config = dict(
    num_hidden_layers=9,
    hidden_size=192,
    num_attention_heads=6,
    num_key_value_heads=2,
    head_dim=64,
    intermediate_size=448,
    vocab_size=1024,
    hidden_act='geglu',
    norm='rmsnorm',
    norm_place='pre',
    norm_eps=1e-05,
    positions='rope',
    rope_theta=10000.0,
    rope_fraction=1.0,
    qk_norm=False,
    attn_scale=0.125,
    bias='none',
    tie_word_embeddings=True,
    parallel_block=False,
    init='uniform',
    init_std_qkv=0.0381,
    init_std_o=0.00636,
    init_std_up=0.0381,
    init_std_down=0.00589,
    optimizer='soap_variant',
    learning_rate=0.00434,
    beta1=0.95,
    beta2=0.99,
    weight_decay=0.048,
    lr_head=0.00469,
    max_grad_norm=2.0,
    warmup_steps=200,
    schedule='wsd',
    decay_fraction=0.662,
    decay_shape='linear',
    final_lr_fraction=0.0,
    batch_tokens=[8192, 16384, 24576],
    max_seq_len=512,
    doc_mask=True,
    train_tokens=97580000,
    max_steps=6415,
    dataset='wikipedia_en',
)
Each number is 200 + 20 x the weight over its row's rms, rounded and kept within 0 to 999. Layers, rows and columns count from 0. The size before them is the row's rms in percent of the matrix's.

# layer 5 attention value, 128x192, rms 0.167, rows 0-72, columns 96-191
104,177,194,214,219,171,220,211,207,192,243,182,210,202,217,212,179,230,249,194,188,203,150,193,185,184,196,206,206,218,189,213,219,174,211,208,200,223,192,201,201,210,182,162,212,232,217,202,202,199,175,172,224,217,193,239,220,181,203,215,169,205,168,194,198,199,202,197,198,225,160,231,190,224,217,194,150,212,250,158,191,215,193,182,212,222,205,200,199,154,222,234,221,183,207,187,201
108,158,246,185,179,209,206,225,192,181,205,166,187,221,205,174,175,222,211,222,219,225,188,162,229,241,218,201,201,173,209,204,163,199,182,193,196,191,217,191,198,230,225,189,175,196,198,184,178,211,199,200,218,208,233,193,219,189,199,185,173,210,211,222,200,185,208,190,209,193,207,212,235,190,227,192,168,184,187,192,211,202,175,227,198,237,179,173,221,185,159,172,220,246,204,195,193
111,239,220,197,209,199,210,176,204,217,210,225,199,195,227,209,225,195,199,230,206,159,179,239,205,228,220,195,187,187,198,169,238,213,200,209,172,205,199,188,192,213,183,231,185,225,206,226,177,194,216,197,201,207,176,201,221,175,206,178,187,205,203,220,221,250,217,196,185,201,201,215,214,183,180,189,233,213,218,213,203,201,175,209,190,234,203,196,208,190,242,223,242,221,207,183,232
105,190,178,220,199,228,234,217,214,225,221,229,213,197,195,225,195,199,207,218,211,183,174,192,193,227,207,175,209,188,195,183,200,218,165,191,222,209,198,194,238,174,197,200,224,221,164,211,206,184,219,191,209,207,211,185,244,209,232,205,234,229,179,225,212,225,183,228,208,216,213,175,194,190,192,174,226,214,217,185,180,175,176,206,218,193,220,212,203,216,200,192,210,180,177,220,209
108,201,186,188,199,185,220,189,197,195,221,205,189,185,201,192,210,233,165,191,222,194,174,196,198,177,216,200,233,151,209,182,202,208,162,209,226,232,182,201,207,173,196,218,223,168,170,185,205,209,160,202,175,182,187,187,232,175,190,217,160,185,205,232,203,176,200,214,198,191,192,195,213,208,210,206,179,160,214,209,203,199,237,194,204,191,179,206,184,170,225,182,220,239,207,179,207
108,196,188,191,197,207,229,198,236,225,168,178,185,175,240,185,225,221,191,209,194,197,213,186,206,196,188,213,181,168,241,168,194,198,166,252,218,184,172,185,211,201,208,182,206,169,205,235,211,212,223,160,202,189,214,172,198,200,193,158,195,184,196,190,212,213,160,192,220,212,196,219,211,179,185,205,204,190,216,224,233,187,191,188,194,207,222,179,169,173,164,212,206,216,205,223,188
106,227,204,212,205,189,214,199,203,186,176,198,168,185,215,187,222,182,208,193,195,188,213,201,188,205,196,219,209,190,174,175,185,177,209,199,201,197,184,220,220,177,188,190,193,210,218,169,188,192,217,239,184,205,191,219,206,241,194,178,194,196,193,190,223,151,211,198,219,200,211,190,215,202,169,226,190,163,210,154,233,160,194,203,225,160,255,177,211,176,217,228,213,201,178,232,186
110,207,206,203,216,226,204,203,233,228,208,217,191,174,180,172,218,192,201,205,206,155,253,180,135,201,223,199,209,183,206,194,264,233,164,183,224,215,207,168,206,198,201,194,202,252,225,211,216,207,143,209,213,211,221,216,181,209,166,196,194,184,205,193,202,192,191,241,238,210,158,182,203,185,159,256,219,185,200,189,222,224,184,191,186,190,202,208,181,206,211,225,192,185,211,190,197
111,178,195,185,197,226,194,182,184,183,217,237,192,200,193,216,196,177,203,213,232,263,226,222,202,190,200,196,186,187,225,153,193,195,188,185,244,216,167,189,200,199,239,204,241,226,218,226,188,198,192,231,187,211,201,209,201,186,211,185,221,194,205,237,180,174,218,225,201,201,228,193,170,205,170,193,192,173,202,191,175,206,191,177,187,239,231,202,151,190,213,206,183,219,181,192,176
113,224,216,178,175,146,224,216,200,197,200,218,232,187,219,237,221,182,199,223,214,208,228,212,182,205,202,216,215,203,154,177,197,205,152,225,188,231,215,202,218,188,218,184,212,175,212,206,200,189,215,215,196,181,197,206,224,179,220,188,172,204,185,165,159,203,172,185,210,200,177,227,219,210,193,204,197,175,225,174,196,193,197,219,181,195,208,176,238,168,185,225,167,199,215,147,207
108,206,191,228,207,201,199,185,202,195,232,239,207,183,184,174,199,244,187,194,209,201,177,196,218,184,213,185,231,199,178,199,221,202,208,205,192,203,207,185,212,207,196,167,226,229,185,201,177,172,218,159,182,183,209,189,239,220,189,210,215,197,207,189,209,174,206,191,254,191,203,185,215,221,200,193,173,191,209,205,172,176,212,204,206,186,214,253,217,195,186,170,204,182,259,216,200
106,216,168,186,186,199,210,216,209,208,227,172,166,164,235,225,215,204,205,231,183,186,188,192,165,210,194,180,213,137,190,216,214,168,219,193,193,213,232,225,205,194,210,213,212,189,219,223,162,184,230,193,202,226,169,204,148,204,194,211,212,207,214,175,216,224,181,243,198,212,213,218,171,196,214,176,216,218,206,189,198,216,209,200,220,154,205,236,205,199,214,202,209,170,187,170,212
106,153,192,215,171,194,230,178,202,203,200,207,218,191,198,190,212,227,191,158,205,231,185,172,203,185,213,216,194,208,204,210,204,208,175,187,206,222,215,185,258,203,207,217,184,221,182,197,184,211,216,196,179,179,174,204,180,212,220,232,193,219,200,199,222,217,186,174,179,172,196,205,179,216,163,199,215,206,178,183,190,217,202,227,204,188,178,206,246,207,182,221,218,225,213,205,207
111,211,187,160,186,209,198,180,213,221,180,214,195,173,178,156,192,228,234,189,191,212,190,223,175,197,206,214,168,190,213,201,194,218,148,222,202,207,188,204,193,191,184,199,175,217,184,208,200,214,179,183,201,203,196,230,175,187,210,201,212,185,188,195,243,242,175,179,224,217,204,210,219,207,200,192,192,183,223,207,219,205,190,243,212,167,187,240,194,223,203,222,235,209,202,208,236
111,209,183,235,209,166,160,206,208,214,199,185,191,210,225,183,207,148,203,210,181,196,204,233,179,185,207,224,231,199,232,191,198,201,160,240,219,211,196,182,187,245,192,222,204,181,182,198,218,182,197,237,186,201,183,192,208,193,206,195,200,179,201,210,198,182,202,186,160,164,178,213,202,181,221,196,180,207,177,204,173,179,203,216,176,220,220,220,218,182,206,218,213,201,210,195,163
111,202,210,194,175,198,217,171,202,211,185,190,194,168,192,198,213,207,196,201,184,189,176,207,203,159,168,213,199,146,196,162,201,187,207,197,216,190,196,169,233,245,184,233,177,183,198,229,223,223,212,212,200,206,218,226,193,227,200,162,184,214,189,216,192,207,192,147,203,209,227,225,192,216,196,212,204,188,192,183,184,190,186,189,185,213,175,188,211,211,197,202,203,188,182,218,212
107,158,199,165,198,212,201,173,174,209,214,198,184,200,203,185,196,190,175,192,177,200,202,178,203,186,236,218,248,181,179,187,194,200,201,198,162,191,194,192,230,192,212,203,229,211,221,206,235,234,270,204,220,161,217,179,156,181,177,184,220,190,187,182,183,209,210,178,167,212,204,199,228,227,226,222,196,221,218,197,211,192,192,205,189,188,185,166,191,170,216,198,205,218,233,193,227
113,238,168,208,176,170,168,175,210,237,210,231,194,225,240,186,200,180,178,164,207,213,203,180,205,185,184,212,214,208,192,184,179,216,191,202,186,243,230,194,207,182,189,196,192,207,167,190,190,209,196,197,211,202,217,194,189,196,163,191,214,210,162,204,217,218,203,198,195,198,204,207,173,165,218,234,192,193,177,219,198,208,211,172,215,210,207,203,187,216,181,202,182,237,198,182,224
102,206,234,226,187,209,220,203,194,193,179,134,183,212,213,247,198,213,190,188,181,193,204,167,174,152,197,232,234,200,208,206,213,188,209,186,205,177,200,192,199,210,219,234,226,165,232,196,183,182,176,212,213,204,218,218,212,204,208,187,196,205,197,150,185,190,183,199,220,182,163,210,206,208,200,168,222,163,217,228,238,210,185,226,218,232,194,201,198,186,203,187,198,228,189,176,177
114,230,188,175,161,173,197,165,192,174,192,230,216,174,174,226,196,210,218,196,166,191,211,197,231,201,175,210,224,200,204,238,192,203,212,162,209,179,150,148,205,194,240,217,193,200,197,216,226,240,202,206,203,184,159,188,171,219,220,188,150,219,199,172,191,214,192,227,212,215,183,231,185,198,209,214,191,209,210,207,216,223,203,190,199,190,230,223,198,223,199,207,204,210,214,172,198
105,187,192,209,200,192,184,202,185,217,221,219,225,229,221,194,195,219,211,190,210,209,201,195,167,193,210,230,182,196,183,251,186,191,224,207,216,186,186,195,212,186,201,227,207,208,185,223,225,211,211,195,170,186,183,206,190,183,191,230,200,193,154,232,180,213,198,237,217,198,174,203,184,182,225,212,207,214,203,168,227,146,154,229,180,205,202,183,177,179,230,204,196,203,186,187,213
110,188,207,215,206,214,252,197,182,185,205,181,195,160,205,207,177,206,223,176,198,195,233,192,180,213,206,208,190,224,207,206,187,194,170,200,188,189,211,196,197,182,166,220,204,179,226,266,194,209,197,165,201,220,242,226,194,194,215,187,189,197,186,201,225,246,173,206,206,184,219,215,195,165,221,191,192,159,166,212,230,202,211,188,174,182,209,198,209,193,200,199,219,192,232,212,215
107,213,169,180,219,189,241,220,191,182,163,209,242,209,203,195,197,227,167,264,214,224,226,198,216,213,195,238,202,178,209,210,202,232,199,235,187,202,205,196,206,200,212,207,206,224,181,217,225,172,212,198,228,174,196,208,193,225,193,220,179,183,178,197,204,199,213,223,177,171,215,212,249,182,197,168,182,216,216,179,183,204,192,185,246,206,170,203,191,218,215,237,200,211,204,202,200
105,185,196,213,172,192,212,202,199,177,160,193,185,195,203,206,200,176,219,212,164,166,177,186,216,205,229,208,233,202,206,221,171,220,227,192,186,196,208,206,185,179,200,192,171,212,199,187,192,203,231,190,212,149,203,177,202,185,194,210,197,174,196,172,196,196,226,204,226,180,189,194,212,237,180,194,203,225,208,231,192,177,195,205,222,189,217,166,214,208,211,208,243,213,204,213,207
107,163,195,199,206,188,209,207,169,204,198,221,179,215,217,220,242,202,175,206,214,205,228,186,207,148,241,213,142,240,210,197,167,169,199,138,209,204,190,208,181,228,194,210,190,210,204,196,192,225,197,188,206,214,198,223,189,184,230,192,214,177,211,176,223,200,216,221,210,237,221,217,251,204,196,200,197,176,205,203,185,176,199,206,221,207,208,189,195,211,205,197,216,175,206,191,213
109,184,202,181,223,218,170,184,194,197,199,232,171,197,199,170,214,194,216,234,165,201,177,238,215,197,202,189,214,191,202,191,206,206,185,185,199,223,195,220,184,230,263,172,197,204,224,187,209,199,200,183,200,178,204,190,166,196,219,211,168,208,227,172,230,189,182,199,199,189,187,173,194,138,196,188,199,199,195,190,186,217,190,172,204,230,180,200,198,201,196,166,185,201,211,207,191
109,159,216,188,205,190,183,191,209,180,208,207,204,203,167,194,186,203,194,182,218,190,229,216,206,188,228,178,192,172,224,202,185,216,213,221,176,169,182,211,226,196,148,192,212,182,235,215,193,160,161,229,190,203,222,193,228,177,238,201,195,192,213,175,222,193,220,189,188,208,190,187,176,166,150,209,194,200,201,174,184,187,198,156,215,229,199,214,204,188,197,202,169,213,197,185,176
116,219,202,223,187,177,206,175,210,167,169,228,187,192,171,184,193,248,203,180,222,207,186,196,192,186,198,205,162,208,213,243,183,204,207,185,201,218,190,235,208,224,185,187,190,191,206,207,199,173,237,193,231,221,209,193,179,171,211,201,209,226,223,201,203,194,196,194,216,228,167,221,206,225,226,184,231,208,225,206,153,191,241,191,217,208,223,173,189,221,210,193,156,165,193,204,221
103,216,183,198,172,207,167,186,222,228,193,207,194,207,178,224,196,150,168,172,188,211,198,204,221,205,200,209,204,189,200,177,220,198,179,224,228,192,203,209,215,215,183,176,183,210,191,192,232,229,194,177,236,200,213,208,192,213,250,219,237,239,242,180,202,184,210,204,182,170,244,205,192,201,184,219,204,196,213,177,211,200,209,209,175,246,192,192,192,174,230,225,223,236,211,222,195
107,205,190,195,172,209,235,205,200,210,220,209,200,177,210,232,178,200,230,208,205,194,189,164,174,163,214,255,196,190,203,197,176,212,199,181,205,175,203,194,225,177,210,228,226,212,211,193,233,175,196,201,197,186,194,199,218,229,209,182,217,189,225,224,202,212,220,198,239,209,256,152,231,216,212,222,170,203,213,212,181,180,181,185,204,222,188,190,217,161,153,190,191,188,177,239,190
106,186,200,167,197,225,210,224,185,173,221,188,209,178,208,181,187,182,209,217,231,197,223,204,211,219,219,189,184,181,221,225,224,181,197,211,205,220,220,204,218,193,213,207,167,206,212,191,203,190,186,213,202,198,186,198,210,239,208,189,212,207,185,210,204,226,242,166,214,223,208,159,148,183,222,226,203,180,216,224,157,149,212,201,196,216,218,235,186,197,223,224,225,178,228,209,170
101,184,188,184,183,175,196,246,207,207,195,230,211,195,186,201,190,217,200,210,196,187,180,208,214,192,147,217,222,167,219,212,232,198,220,183,191,173,187,240,194,202,201,225,176,215,224,208,202,197,197,217,160,197,198,217,225,183,225,214,225,218,222,183,221,195,211,197,198,228,221,211,202,219,198,192,194,180,206,200,189,234,172,206,216,209,205,182,198,217,185,184,186,239,199,226,222
105,204,234,193,231,173,193,207,235,190,172,210,216,215,220,188,186,223,174,190,219,184,213,182,185,180,191,221,248,173,176,214,244,163,221,180,246,180,208,200,191,177,182,184,195,225,171,199,235,212,198,182,259,187,221,208,213,188,208,179,185,182,194,200,191,201,223,206,230,213,214,235,182,169,181,185,177,201,251,220,237,196,180,206,174,210,203,223,196,229,198,216,197,213,181,185,175
110,199,215,200,206,207,201,219,212,218,213,212,166,188,223,190,217,181,163,197,187,205,204,204,215,194,169,165,178,209,214,183,224,210,202,198,178,183,193,202,204,179,194,212,167,202,224,177,241,172,234,174,221,171,241,172,218,184,174,219,211,197,220,206,186,197,235,204,170,201,226,196,180,196,225,181,215,183,220,191,199,241,222,216,197,201,193,219,201,176,222,221,193,234,184,237,197
111,223,210,213,174,179,189,173,213,202,198,214,211,191,186,193,196,146,198,221,209,200,181,165,227,208,190,189,176,191,191,168,190,202,241,236,202,184,208,203,211,176,182,186,213,207,199,188,198,222,216,176,188,204,227,230,164,171,151,207,208,206,198,200,219,191,195,171,207,220,179,203,217,183,168,183,227,207,192,206,239,163,206,157,206,208,220,222,211,223,165,181,196,211,201,163,234
109,194,182,205,187,213,210,201,206,178,181,214,194,189,231,249,186,216,187,196,150,202,229,175,157,236,170,196,197,205,188,207,170,191,212,217,204,175,204,192,209,196,174,179,221,211,236,164,159,225,191,189,203,203,192,189,185,227,219,213,211,179,201,234,180,199,220,199,183,180,213,221,235,209,192,178,205,193,181,201,180,186,210,176,200,219,202,192,211,181,201,209,200,224,226,214,198
110,177,175,212,219,189,199,195,184,222,197,213,219,231,194,187,202,203,185,206,168,235,213,210,188,207,225,140,191,153,199,167,215,169,187,194,210,184,215,216,181,190,217,210,171,154,176,179,179,177,186,206,195,227,169,249,173,234,193,211,169,207,172,226,203,215,178,212,204,204,199,163,209,186,173,251,195,190,226,199,194,223,196,186,193,214,230,204,224,185,217,178,198,185,222,172,196
109,214,256,221,206,217,212,168,217,194,188,190,173,219,186,196,213,185,176,236,240,249,169,194,219,175,165,191,189,190,203,200,201,229,203,219,234,159,205,222,230,195,202,182,192,230,218,173,190,190,168,205,209,170,218,245,194,172,245,166,207,189,211,235,205,229,193,218,204,201,186,178,188,166,214,228,207,217,185,224,181,181,206,195,173,214,207,207,188,174,212,230,172,217,181,164,213
110,193,182,215,216,213,176,173,190,200,199,172,218,183,193,196,241,202,190,227,238,207,160,217,225,216,227,220,157,165,214,213,206,203,188,190,202,178,197,201,167,160,180,205,235,197,227,219,219,201,212,188,148,218,174,229,208,195,192,203,204,205,165,185,196,194,195,184,214,191,184,197,167,207,218,213,229,177,239,211,194,204,175,201,189,206,176,194,228,223,193,185,185,200,189,245,187
105,208,196,194,231,214,207,181,203,189,170,244,181,196,197,248,179,166,200,197,192,199,221,218,215,204,238,176,218,187,232,176,169,201,199,203,242,214,192,222,219,207,185,210,185,205,221,202,182,174,174,180,176,201,220,203,189,171,204,196,200,185,158,210,200,177,220,204,211,217,204,170,183,188,223,207,202,200,211,201,171,203,199,228,204,188,185,190,215,200,188,183,231,198,199,243,195
114,185,205,162,199,171,161,204,215,216,225,195,211,187,217,230,177,226,188,207,211,219,218,184,229,205,205,183,203,215,170,179,193,202,210,178,200,215,207,193,168,184,180,207,176,201,205,201,230,198,193,185,228,233,151,203,208,234,174,182,213,229,228,199,241,186,197,195,229,203,158,187,199,227,182,171,198,223,184,254,179,198,210,201,214,210,174,198,166,167,214,176,171,177,186,209,193
104,185,230,166,225,225,223,220,217,193,183,237,181,201,189,214,225,202,216,199,164,246,173,183,169,193,171,189,167,200,198,159,223,225,239,205,207,189,225,222,180,178,193,181,197,179,190,175,222,244,182,208,174,183,232,183,219,182,172,195,251,199,197,172,183,219,178,220,197,196,181,168,199,190,186,253,177,216,190,182,175,226,204,226,197,201,186,211,209,219,218,226,196,192,238,189,169
110,235,193,184,172,218,217,221,199,201,207,188,149,211,225,203,222,182,174,190,186,197,230,209,177,185,212,174,177,217,202,203,182,196,198,170,210,207,198,137,235,168,201,202,180,172,185,217,197,182,191,204,206,173,215,214,229,208,204,206,184,181,189,231,204,219,214,231,203,239,209,202,188,224,185,196,214,218,173,194,171,196,200,186,190,207,206,163,181,229,201,226,200,179,245,218,200
112,177,181,203,195,192,193,194,219,199,190,253,212,204,207,221,219,204,192,186,178,173,223,192,206,202,191,176,217,231,201,217,238,168,222,202,222,194,211,187,197,185,186,216,186,256,210,221,202,201,211,220,143,166,210,202,162,205,210,187,178,202,217,197,222,163,192,165,191,210,167,186,222,189,227,208,184,196,178,213,186,181,185,196,239,193,211,226,178,186,205,207,172,182,199,223,244
107,217,178,215,187,190,217,228,218,157,197,234,167,200,203,210,205,171,216,198,197,203,241,185,194,186,146,211,191,243,180,180,178,201,186,206,194,185,226,219,205,202,194,170,223,199,205,228,233,201,220,208,232,190,201,200,195,228,202,190,188,207,217,222,231,202,189,189,176,155,217,201,222,224,227,160,246,189,227,189,213,216,203,181,157,200,193,208,198,212,193,202,212,179,186,202,165
111,215,219,199,199,191,201,188,222,199,189,198,184,210,207,196,211,166,173,224,197,178,195,197,207,172,180,194,185,183,179,193,200,197,189,220,176,219,217,206,194,227,221,238,235,212,246,216,186,206,195,221,208,180,187,205,235,181,208,189,230,204,221,218,184,204,198,209,215,165,187,186,198,178,187,206,188,224,211,240,174,212,186,184,191,198,218,203,180,203,190,164,208,211,231,214,178
110,166,226,194,196,217,165,182,168,194,222,183,212,174,191,231,210,222,179,214,191,210,215,192,204,193,211,188,215,193,184,227,195,170,193,190,201,208,205,196,204,169,187,225,198,214,179,206,183,210,176,232,191,211,197,153,216,203,210,195,232,216,151,215,205,126,184,166,217,221,197,205,202,207,200,205,190,214,195,179,197,224,216,184,203,193,215,211,184,192,187,235,224,179,186,169,241
114,213,195,177,186,211,186,174,211,176,207,195,195,210,196,218,163,162,201,162,231,205,170,243,209,212,195,207,211,199,185,197,189,187,196,200,197,162,168,215,225,213,202,188,207,206,179,222,187,180,172,207,189,219,228,214,183,203,187,209,194,202,179,150,226,215,203,203,216,173,183,169,179,211,204,181,230,186,200,196,187,188,235,195,197,170,171,166,183,175,181,207,206,238,206,167,212
111,171,216,193,212,228,205,221,212,256,186,206,205,213,195,213,182,204,160,223,171,231,230,234,182,174,208,202,191,177,194,202,170,195,208,198,185,198,192,215,191,215,205,196,202,196,210,215,216,230,205,170,207,201,189,185,188,187,240,200,202,224,237,158,212,185,182,208,208,192,160,184,202,223,206,190,185,163,215,221,162,163,220,186,200,163,210,185,211,234,185,221,214,179,179,191,221
109,235,207,184,215,173,203,183,203,202,233,209,209,197,255,201,217,180,178,178,222,238,166,223,184,210,181,214,198,194,203,178,195,207,206,189,178,202,166,232,181,220,205,216,170,202,222,173,205,223,182,203,189,204,202,228,220,214,205,220,214,188,179,178,198,165,215,234,227,222,221,238,208,199,212,186,166,200,214,202,224,196,216,176,186,191,174,206,207,215,211,186,210,179,170,228,193
112,181,196,195,219,192,173,206,212,179,224,176,183,206,194,215,175,209,211,196,213,195,192,221,203,206,186,228,211,183,215,182,205,198,185,189,175,183,163,217,187,210,187,155,204,191,169,191,182,204,232,200,204,171,205,200,194,211,194,204,221,180,240,221,207,224,204,185,195,205,203,212,236,204,196,196,175,205,223,230,246,225,220,219,233,213,212,207,180,187,167,178,208,195,213,164,217
107,220,179,198,190,184,184,177,212,192,179,205,190,188,207,188,203,194,187,223,176,209,196,169,195,182,182,207,198,221,184,196,198,215,211,145,227,227,149,213,206,167,204,202,204,221,209,203,221,175,221,186,179,209,207,171,167,216,200,222,194,196,230,189,181,184,197,197,196,188,213,185,222,196,162,201,222,147,208,222,200,209,224,222,186,223,210,221,203,166,205,183,260,207,229,185,206
111,206,176,190,159,196,203,223,173,249,193,200,198,173,180,215,162,210,193,165,206,211,165,240,217,202,211,198,215,186,172,207,186,206,208,203,217,223,188,194,190,196,207,201,183,211,199,230,202,219,180,187,214,193,233,197,214,196,191,180,169,196,178,180,208,191,188,221,184,177,217,223,178,218,192,206,182,187,227,207,221,205,245,219,212,209,173,195,200,223,169,205,178,154,232,183,211
107,234,206,203,219,209,177,205,197,206,191,216,213,211,241,197,195,233,220,198,184,184,219,186,189,188,208,244,205,205,174,175,206,238,219,221,176,178,215,193,213,213,224,229,180,180,210,199,180,214,199,184,202,218,185,193,198,168,207,247,187,212,197,173,221,221,248,185,245,199,226,206,177,209,187,194,221,190,177,201,183,226,236,219,216,217,201,224,202,222,206,203,178,224,199,193,177
107,196,208,171,226,197,234,181,191,242,203,208,199,163,225,171,157,198,195,210,209,159,206,170,236,214,223,197,207,167,213,228,246,221,206,198,203,180,211,210,201,211,173,197,204,221,188,158,245,218,194,200,184,186,179,212,193,210,206,196,199,195,198,175,200,189,203,209,210,193,207,211,209,226,202,193,256,224,197,188,211,196,235,193,197,203,223,187,180,188,209,178,196,207,203,208,203
114,186,191,201,201,234,186,214,220,218,204,217,193,195,192,186,207,182,199,187,227,187,193,191,165,217,233,204,227,229,193,195,191,218,194,175,200,211,206,177,220,230,194,196,184,188,207,214,168,220,207,190,192,197,170,203,217,196,180,184,220,202,233,200,208,223,212,175,211,196,215,224,230,178,236,205,144,193,214,195,191,201,217,208,165,228,160,210,180,179,212,229,178,221,148,169,203
095,184,218,215,183,231,198,220,230,196,223,201,202,191,208,201,223,212,182,189,193,197,177,183,208,210,216,156,180,189,198,198,207,197,218,204,204,207,225,242,203,164,160,207,209,217,219,179,174,198,226,191,176,178,158,179,212,194,221,198,160,214,232,174,189,206,223,238,195,235,164,205,214,191,212,219,162,194,214,193,201,210,237,213,214,221,207,187,214,199,203,218,195,183,210,209,166
104,192,195,174,190,186,226,188,206,178,205,193,208,223,188,206,194,201,239,197,212,219,223,188,160,204,173,170,179,171,222,223,218,201,190,234,194,215,154,207,174,157,220,230,196,184,202,198,156,199,219,189,194,189,193,200,187,172,223,202,217,196,184,199,216,168,204,188,174,224,219,151,215,237,208,190,203,211,230,190,234,196,217,184,228,208,205,212,210,187,226,239,161,210,210,188,211
111,205,206,196,165,239,201,214,228,226,159,194,206,208,198,179,200,194,203,241,188,232,199,141,198,200,198,241,174,216,219,164,209,186,203,201,186,218,199,201,187,201,196,205,219,208,198,175,219,191,200,201,229,214,213,237,206,189,198,200,212,201,176,217,231,214,216,193,183,194,192,187,160,205,203,214,214,196,174,221,216,189,201,199,189,201,188,264,194,189,213,172,207,191,216,194,196
107,210,194,240,238,179,202,189,179,210,188,201,191,222,216,198,197,188,188,211,221,224,209,212,188,206,205,198,215,199,218,180,209,205,184,196,218,225,205,208,228,187,196,195,218,217,204,195,215,202,236,189,210,180,193,206,217,188,205,167,163,191,215,182,206,234,222,185,209,212,176,209,193,211,207,206,174,172,212,164,201,149,201,218,225,246,188,211,198,241,237,181,189,207,210,195,218
111,211,190,212,201,182,225,212,174,168,179,171,201,228,186,162,200,202,190,181,195,188,208,214,186,180,130,222,206,200,169,197,234,230,230,253,211,174,210,209,204,163,212,219,160,200,205,214,209,244,180,186,226,226,183,216,221,227,200,223,176,223,178,203,186,189,166,194,230,229,189,214,206,201,190,225,191,218,206,216,174,171,183,204,210,158,194,235,181,196,209,189,180,190,214,208,185
108,207,240,203,191,237,212,216,225,193,177,195,175,208,198,209,179,230,188,200,223,194,226,222,199,218,195,220,220,224,176,202,209,178,176,187,243,211,164,193,223,224,201,220,219,193,200,152,236,216,202,181,169,216,201,193,224,185,188,215,215,212,209,205,189,221,235,202,200,211,189,199,200,185,209,174,185,244,244,199,190,175,188,200,190,183,185,175,208,202,179,216,199,214,201,210,195
112,201,194,217,217,199,210,199,177,208,176,218,202,227,183,241,175,189,214,179,200,176,155,182,172,172,202,218,201,177,211,175,213,192,187,233,202,178,227,205,215,227,219,206,183,187,240,190,204,185,210,205,233,194,198,143,166,179,184,190,204,229,170,215,194,196,206,221,179,210,225,172,210,193,216,228,205,174,177,230,215,194,205,189,226,197,189,210,217,215,214,173,204,180,211,176,177
108,200,245,216,198,217,163,203,205,205,201,195,208,205,219,198,201,216,212,201,204,199,211,221,217,240,180,185,215,193,196,223,240,198,230,215,198,208,208,200,188,241,201,204,215,193,209,207,200,235,175,150,177,206,229,186,183,218,178,223,201,175,167,205,164,230,203,212,196,205,224,170,183,205,206,178,155,184,212,210,179,215,210,234,199,236,196,199,221,186,204,217,235,183,149,216,188
091,187,171,165,206,200,199,180,212,187,186,208,216,174,174,183,207,163,236,218,199,185,194,175,207,155,152,215,173,217,224,184,207,210,198,204,215,197,221,172,176,209,200,208,209,191,197,181,222,182,196,211,163,217,200,202,174,194,200,223,187,199,207,217,225,187,190,216,213,194,217,203,183,187,170,188,176,220,174,194,229,211,158,221,201,195,192,193,199,221,169,212,230,182,192,181,218
086,212,193,189,239,186,202,208,216,198,217,204,217,202,179,209,184,198,216,198,197,209,190,219,210,194,191,178,156,184,233,169,164,182,173,196,236,182,221,187,208,221,208,207,190,192,163,162,174,225,208,205,198,198,152,192,203,218,191,198,179,210,190,197,204,229,179,195,179,245,211,205,193,258,209,190,198,210,216,194,174,197,220,215,214,206,185,209,223,204,176,198,222,208,203,200,190
097,204,233,186,205,164,199,184,185,202,204,186,220,157,193,183,169,219,190,174,170,208,225,200,202,201,222,201,200,176,231,205,164,175,201,192,189,196,228,197,225,221,246,186,236,190,184,222,184,202,175,174,228,200,204,176,187,174,208,208,155,219,202,180,197,214,214,196,204,195,215,226,160,221,210,199,226,209,214,219,174,223,181,192,215,207,181,190,163,192,203,203,218,196,208,175,226
087,218,178,237,194,247,201,203,185,182,158,230,214,163,191,222,183,174,191,174,162,185,225,205,223,190,191,156,203,161,217,219,203,216,206,184,181,185,211,186,190,214,217,196,203,204,171,203,227,207,195,224,213,214,195,207,181,194,221,194,217,188,205,156,193,208,206,217,217,208,206,175,170,209,197,215,186,190,216,213,174,224,241,173,230,167,197,195,199,189,223,180,213,215,206,215,212
089,185,197,171,201,214,188,196,172,238,194,193,169,188,193,174,195,215,178,243,234,227,202,196,213,239,194,212,210,198,200,191,174,201,222,201,199,196,160,222,204,179,195,221,217,205,166,188,208,185,164,211,188,183,193,165,200,189,192,174,229,187,246,182,195,173,208,179,166,211,229,233,166,213,189,193,176,179,194,196,224,205,218,199,203,219,193,209,229,203,170,234,187,187,225,197,196
093,220,198,196,200,190,191,227,211,199,236,195,195,187,226,204,182,161,187,188,181,190,194,207,208,193,181,232,166,213,196,210,209,191,185,208,197,187,206,204,228,187,176,161,225,172,164,209,145,156,192,210,190,179,186,154,203,182,197,198,181,170,179,189,201,180,198,179,186,194,176,197,188,202,182,221,211,196,213,199,178,182,172,216,179,202,226,185,218,224,186,174,180,203,213,228,185
092,183,174,152,228,189,203,196,213,212,199,203,210,208,188,174,193,184,199,189,230,179,160,201,193,201,191,185,215,179,189,215,202,189,238,192,222,184,186,263,183,220,173,222,208,189,188,199,211,188,192,167,209,228,181,192,169,202,193,206,197,198,222,228,217,223,201,182,207,195,208,197,215,195,205,197,192,233,195,196,196,170,188,181,189,214,199,201,187,234,198,231,215,226,216,223,140
094,185,183,185,183,202,188,174,196,213,220,189,222,220,225,189,235,222,216,221,192,199,207,194,227,187,207,196,233,182,184,160,195,197,164,263,190,219,251,199,222,193,190,218,215,187,209,218,216,190,216,246,208,158,222,233,186,200,212,195,199,205,205,226,173,173,227,189,169,204,266,223,195,234,193,202,157,203,182,234,225,205,214,195,192,213,200,196,208,204,188,221,207,197,223,160,193
098,218,203,225,185,185,177,185,196,195,200,208,201,199,184,163,204,243,220,198,151,212,201,161,226,170,208,175,229,233,186,185,189,192,171,238,195,224,221,203,210,227,215,184,197,206,199,177,222,218,191,206,163,179,211,188,200,167,203,199,209,219,182,174,190,228,193,193,177,199,231,219,210,209,189,176,231,202,206,230,194,204,213,198,175,207,190,211,208,192,178,226,189,209,189,224,168